python train.py --n_kv_head=2 --bias="none" --init="uniform" --init_std_qkv=0.0315 --init_std_o=0.0 --init_std_up=0.0315 --init_std_down=0.0 --beta1=0.95 --lr_head=0.0111 --warmup_steps=129 --train_tokens=99280000
Each number is 500 + 40 x the weight over its row's rms, rounded and kept within 0 to 999. Layers, rows and columns count from 0. Numbers have three digits each. The size before them is the row's rms in percent of the matrix's.

# layer 5 MLP up, 320x128, rms 0.123, rows 272-319, columns 0-127
098:459510490515590550449512414555529544471536504527540460451439503488552549475525542499533493516525469482499512410540584455460495517516520532533451516541535430437468485475449538532479569535542522528479514416550518460475611512462517522553521490504482440419534541458513432498504463551404513468495541494451441481507505483522511478470547466432511484540495487428561510520531503477491496476480
099:502482488522569475572484534538519474469502555524487497392513461441465531610461592511547473490522480488468537455498498559508457410552524530502458568571516500517545489472520498521452521476431531499477530504471467452545506503522567598533566471459427515467512479500532522567465516470479505504508512528538582492510519547532441492477490493425519478496496573528470527477536438459571532519514
092:491495456446493430529507522571480494557514465493502534450429556622472545529485561536494412555526509461476447574560449495450498444532478522519540511561535485476537549576471513524447489579511516519461471465518534535545477514493496467565491515530523497511488471543475507518509543454560516506506445566592442496513473498500526452491489479536512512438562487562485515536460544455493513591546
099:473461464385495494484495488511533560525515485498507437479533556548502494581426471474451452523498525512508543527438483533486531457505491440588457544524548442459449436492501489499531475485410485482533582550495445599493479467493553552537510490426509483472490485485496552551523519465482502496506496544494480494535541390484473468408516460534525474508414521449458457509477539493551524476478
097:538502505538484415502543465511468416451446502517483468509497470517524473487463403483541482456444465549486445538484620493465561447511526537498543534500498474432501599438461448501515476587455482477493481496529540519507586461463493512527540503511545467504503534516467459514420503478580589496518465446510419491475560487488508483491464455507494463426470473546456440527478527539484520493504
110:475575549564462500448548533537572551541522488483572480506526562447476538484391490476577472488499448477485532464502493515464564549487452594526482450425471500424498515573491449562456487505469499492525470517553537505533530456543560541467489493433429480534491522527497505485560494493465500459543569516434423523470463487451546526518495502471518458451544511476501526546550460515469526512458
095:512468498560511554499502554457433451526513573484527506557531430456509548584463506525449485520609473463572493515511526421474540544540490527445492422552471517473483506445503488504558513514533516515527500462479441505554484510504514505538592490451481450479560556453480480464525499380442516458541494494511575500448500466578502538418454513487481490463491498461496550460458490507513544513511
094:463458550493522477545495470497519477487515569472466405541504537477501463473501440514465511540507492568467488522514500571491507534518436507468503506476477551444508500515544515542525527453454486562562475549485453487539460480569431452562477601557512470562464497530456491507581449547522505522486566560483537455465520487549499578504548455550491482514451470445620457467500442528437502497477
114:466443450450547507536436495558430507476440468559462479451512460491486513477477461438524487521487549507562425465529468463538473500426581502485459473583520437498457533470519471547552528553552543515468546495486486542476503524522394513489521529483526562483502513575546481573469513540591486492458585463438521526518452483464483472467493505501540566510491501499473507540469488559453531570463
105:547523555476501491482551543491464479488490584548460478468532491522506392525545499525574407512464478572435428525532466440549527434488558489452520454481510541476469501513488490476529515557461512530543543482495516498457524462481547575547529487535423448469475437501512539528523457394448539519529502526488473452525506491438474574467469506516516525494486470516570527473457555516543538585509
094:468502531469500505478523561491560441482549504565473506491524500474491525515443471521482553527449498539519435497513522535463513489541475536536473491476516493509555429493497474466536557566521505478499470530451501482485419416566584502379522530499471516486483446542510563456529535483553551492524485610485510501511543451513539464455519550485528515442528422467509468648501437516485471476497
100:464495451509476552429505544549499513476462503453514435431501463525528511442431544489496503470486466435528477464466451531576538529499520493483457508517473490532531492486564545565432500586521515537588479423467452494470510566456476523587541566448489494420454484470483479449452527448515592471514509496454559510471457551542465557434528494491538455506503522501495492556571508490479516551481
097:447532462507527485567548546513498568522466498517465540469468449544376542478421516464517504483490517514503463548417491402471467516474535523487551489532493494499540470429483528473495552562482531456419412515541481516479477462452497541480471487417430495571525483549466465498538449484463519528410475528410492471542506543534483479511485482505578528537550547518544474495472518506471472514467
096:572538499497402504597498497522494530497471479439539546524590491543605491504511567457447459520463553478454479517487600488483487521543443531483517517493492568540485447599481475490572506528436480490432490441499466530532470528487470495474544468527462488520500514501487533514529477503435577478517474551456468493482493528522517475471525549474480533457498477470504585444566468394497502513501
096:513509547531417448464430532573440518555460518507548554534546522480504481563509523495417460461494513585468481455479529486477546509452488465441493465466536524498508410525513514482561459467525563451497457520457490486494459570541412534435449453464520525460490469448531536489515467433500536478528518541500518457510486529479471522486515457545524402485523483417476487496422545442517492567472
096:522450498519527523525447499585513499485426554482522541502559540568485506467522410429460562442522529471486496500546503500533482489499587521545447516478522498498501412466528530484546506473563465549495474418518539472506482485488492560509517491545520498533525521534459522547464519450448435549498428533539539429476492507495508454567483556575504463556519572520572469457545594519498534551473
096:521521533515499477469432539519532490463527626493482490528448450482513506483559574511519481569514552476419499609506474473498526449423479530500502495546522479556537503507540549485473448490517566514478502479446463513583523464539552546433509500483454515510504422510494522597526486471526561445471533483476514427511537454569452464522510550541493437531548494559542479480481550510444480476528
096:452540553486451465499494492535523517474432443526544512520482497515518498512515591512512565494448440454522506629502509425514544540538514470491473441487420543509520564545489508543454502561469508472515439534566565412512487482561475498456517479537496505483505519443491531473514463524490501501455550580475491543539482543450481558474603522523552468575512532492517551421509509489535463453531
107:445478511495503508488531525458504524471489528474526536515528509461541529509492540401460456468406497514513473452490455481564552481420469523477515460490464521523557553498574490491588478465509455511479522475530474500439554472459589530555513435513467476497515527495555484498552368448497531493392509490462465582444517492495483498507498536566562530530541478450537552564514543498487453528526
091:508538543564377522519507569531510575605497448532501470528501471517546462487535519470500451547533552512484536503547455506471493499502527491538541479452493550489561567560433450504517437519531478492467443508523437505509468485564462484418493518576492462553548459470452479504505495450493513507462546468464470515553449510511525533522482515540492530530396467495431490419497424495439517529499
099:540460463467453564445527508457580486490474437549530494518565534572464456474519507502492373508454481477571453451470555519563498497527503496465519514549523491572489457558450544482557490504495407510537529507501544508484523411480519470526523509466510515431467554531545446441524527467514525478456521561440485504483467585511478541489461527455487489512539566481475409462544509506476488527551
100:562458501524430509539521463458520546502524529497524504463608574489499550550523482498532503484523444493600493515468456451555515421473474477477505465554406497502455432510546429504521557536515461430513484509467508525554489505497552478497529479553522538473582523481488526551570483430547454496453572545527481547434421490511534508529438494540505480488469551555538535525496505527540508447471
097:528526455457458507454525448528507506583535483517544468484552518535535450513521548520501528539428503478508510475514522499486510484489500479499468544478459504496519555533498559536462498569538493459469480569450502594551394487512552567522494485582472424490517576462560490446507440491562525530541464425513434513576452548542517460523546506481539526487588482540545579497529520526509479451549
106:577492524491523516510457578488525540541566490545457440523470552544501519561440472474508487525469480496527462502484510510557532482576507438477514455453505465573510487418546515518453475537498491502441412503497522479561483564573452557478485449507517472446459510477459461432442513500447538515478538525601506542508541522451528477572562474507486403491522417495511519459490486453519484552458
097:506499506524510453417439508529554560496512529528510527568481564508477473437535540497510497611449570507509469562453499511482504529500572524461498467444500490505451523572557521505566498556468501478578457501477485463493483523500505572461555510515514502498547520498534547468523610437487591479496498527478539534493515466448408548451446528486570439485480512491497518557521494509531430469434
101:547477514544519495538465498527507509450502495510457448573434464472535512479496568519534512461454513481500468487488522487529479436447508501502467462502505458501434483568473564443502574439536532550454501581455486464448479488482495453498505520496534477536526523503529451400594405526561530484411516428468455481471552478534464446463519486552524539549475563526487518517581445488490517434562
094:397573460420557519508507590525548495489509496511489529580469502532508497523483482498550531481582480451513503455586517572443468504472554530451519488533516534484499572483547528567396461485498523460447500492504556512459473501544480485528468523436567466563526561482465522517569504472533446529513506478480473513507588530476544512510561471537473473569557526428473496514509524511539499468464
097:458505527537510530519489457551555527421494508472463510506501583408539489504472461498513498517521416503519487532520449443573530458558520465469482460483522443514491577489593549519472473470506572450496462428432525480556552524432487540524479552483464497521425454529499514483490542515511504523514482474564466463476492484538532454528462501518476601506478540559443411488414515496470501472565
098:488462461467559508517459550416544546476494480495537500502451504472475526567400562492462599474537444564477563483514473483519485524412454519506467511477516477543502522525546543453566478453468510548486499469455482432559496487468463538532472440496512522431493491497466472538531508531463526478578468512514541510451490508538482471436587502465465502489459553520447523472599477441505588464464
104:450480469526526442511469478524481428558508386436523498497470470488510558479530461459467524452556511490537421475510570569511500515483517560559462423538457563506491507523484426438569469514562516506523435589528547461504533479458477476447532480535480505571498501493488497465478481511454509481484525504512456495515470564537498464476538494476442409483539494549504503552559535436573516567478
097:454523479480572498536593484473483553493510506569445510448500588456573461521489510469426539539492519462483465530540478414493531480442523476449544481466513490513522560478485416499501498493501481517483499548481503557462484513536482472423541467477547545528477433472537507508507518542550545525572576537404519552494540525566486505493531484504563561474534475470473488580563516534522494404515
097:544445497454496515508492536512504535453486516497539540521459529539435570444506527435530553491513468521428569525540551546485479580465532510473481449495484509452485437418498578440566468477499499542483518504441465516499475506527493441589540512489453494579510511531504542477472473452508536482514527549424488470410484463409454524569486448555452475488480525527527503523549588500535444483528
101:460493498518494506494440433545502469557481453412511509475436526497505462516486520484509538537542466536431441502510515392511536508445447499413488565578543508553520528491477511468618568497555479510405482440493532474545461487460533425526534538510426489534508478533552525442527447477457476466499494495498509490445511480438388524472464470488536504497480492496506497477517532442495465508454
102:462543456475550528563460485480503494498523539528506505462573467485520450543443563402529456487485471551527546540518520475520462519520561557548382541473473515468567433481439490522524436541507584440460549532562467550562501553531526545474589505419501502568505523496510441557523503471489496481453483468486507519525489511510486438542465464531439487520518481487479496512558548452502561481503
101:454466506495479489512508517499510508589400527506512510494462536435473485452535423452576445494490509514480491611439494517500453453476513555519554460520535537469489461575507519601562534437493468520483496436495519480501426502504558556601471508460468501539559466517539439564492487514507533466483562507526473417506447432495428527486450495533504512478535495532516482491455557477485514535508
094:518504437436492456452539540575523528475500421485505546499505456569531497514484508520505536481473474513528493490524539480503485543515496440544499500537514490526555467488543404531464458515510538498517474478538503429436409481534453530500451423467604489586447511462502521481388553480460486499474459553515461481560477555500521470559532413549540467526525488548440426473549522508493525498474
096:510554444536503468546481554484504506484535492464514458456554524408577447481483537461536485447506392481446522467440474451502547502485476399522492496542524453466551477497477472440498477439473471523576541532478554492464561537470491561498495466499499474517435500434465572556492504476521519540446538509480457432456485481475518518480493497412581541502474492506558509529456479510529486562588
102:581539466561539582520537429431462532490521503510489510535449536456497538534485447462451445557466527517574479503539546501491523548440544457516579531513506475516512482546522521498478480497523400455422560440527478473490469409518514518486524475525511487503501530455505502514490506482545434575540556439513528439559516489517457458444458486463486586512611474491476517532490502493446511482537
096:569478466524474529489403505594480508493497426501545564508465492435520524538521505564538456529517545477526448511544504468518543492493461474518514571496481443520494447566470515515512437474427476517493513537466487493555478406531504460470547539498438532496503438413520492433570478572578515441521487504456489506543504463517447461479410562458459505495461471443516522430532528503479534481481
107:463529510540463455549535534466428536504478476516477489402491483491533480505525530494512502432583531494433469510466507573512534492542486513485476463486576494572508457514485471490509479576502517445438452518453551474487537491473492484458597497501574484556533438455474487459547512434490543477463493484437565454561472510446602529506521543546458549452455475435442494501547481480445547537525
104:516459530475525453476536492548582543522461399464542517517486452525495502413421454493480521522495582489519457448491516482514453472429578529474527506555429459484445442502518518506510517552504452458441491535507549563474540485526442467453563560494543532482508451532518497464500528479537519478452469547500480502480471561474557555583520565510460469540498563528500512488424532528519526510591
103:456510435518500495550531487541445540502565551530427471505429562495463417478514503498487499471497490458504509450513490490507447397532504449518521512549468509544521563561526518474480533526511577521581442490532457442538535511485513527462475488483537455514411504437429394467516468425494433495502469550509417500503467499492516456437499437510554495496446500510489554446538476461545527538503
105:504488473534514445507565492489480488490381455471583540542501535496497486482511472456519416467417447513500495500512531496512515506499510560486451512566517530446445558471488477524480477512458577546441476517549483541473521423517549535559491537483544525504537467527527445464480566515473562499477477529547502543452576552477529506546488493506551454503557421499518385490462553511564499437455
100:611553460558551499445544539571526535455461471507501580465478527493479495480478445487489417508543521504434494478567587490488465508495504543513483500474507460491479478548496531542543487509558459484540513525540492479529436455556457461552464555529484548484503423435491493528501486491534538515411522612521467533500458451539516495464538472471570462514401438476505531462480533504459524475516
104:531504421469538480452467545522538491504489477493476548481531572489567545459504493499506508540463509492600468550446557531412507633464532530522480572505476520527456471479448449553485465484566473502480527504474559469488466462544544529398439528557467441514416542495523489486530522497530559513440507510550498511499496497421486470482497500522511470507546533434523505558527584495487498497556
105:513481517498527482552498463521485442496460527468568495494473516443477493513473530535522456486529431536478454486509474451481521523592531565444486400460490522561495546478491577545439520521472479490528463476496540571572504497488519562523494423427477474517453555506459438596528483527469535544468502454550498531518474491466512485503436425548542442463594477432476448458516475529516431536489
106:502505535494478421546445489486449533497514465489489518470493549560503492591449475529496545511511503474491503493499460512467493436476485528480445478470497527482501590501537472526594486566517480491479449412479517541537519515540536490467546545457534461476482497480477520493474461545370582472539564545531503573506552446503439512546509462490479542505544540600504535442510555552509561424454
103:498547524552534565494501550519497507443575572483524532526557486439480597476495524493516475547499446476442491519497423449429531441473438471499504482551485475506469514635483524541480505458478492509535493537457501503441420510536530493488499503516536507498523408472543444588470475504503493484530475531534472460533507453521516516459561471542517449536517560521426445466412484437503475542488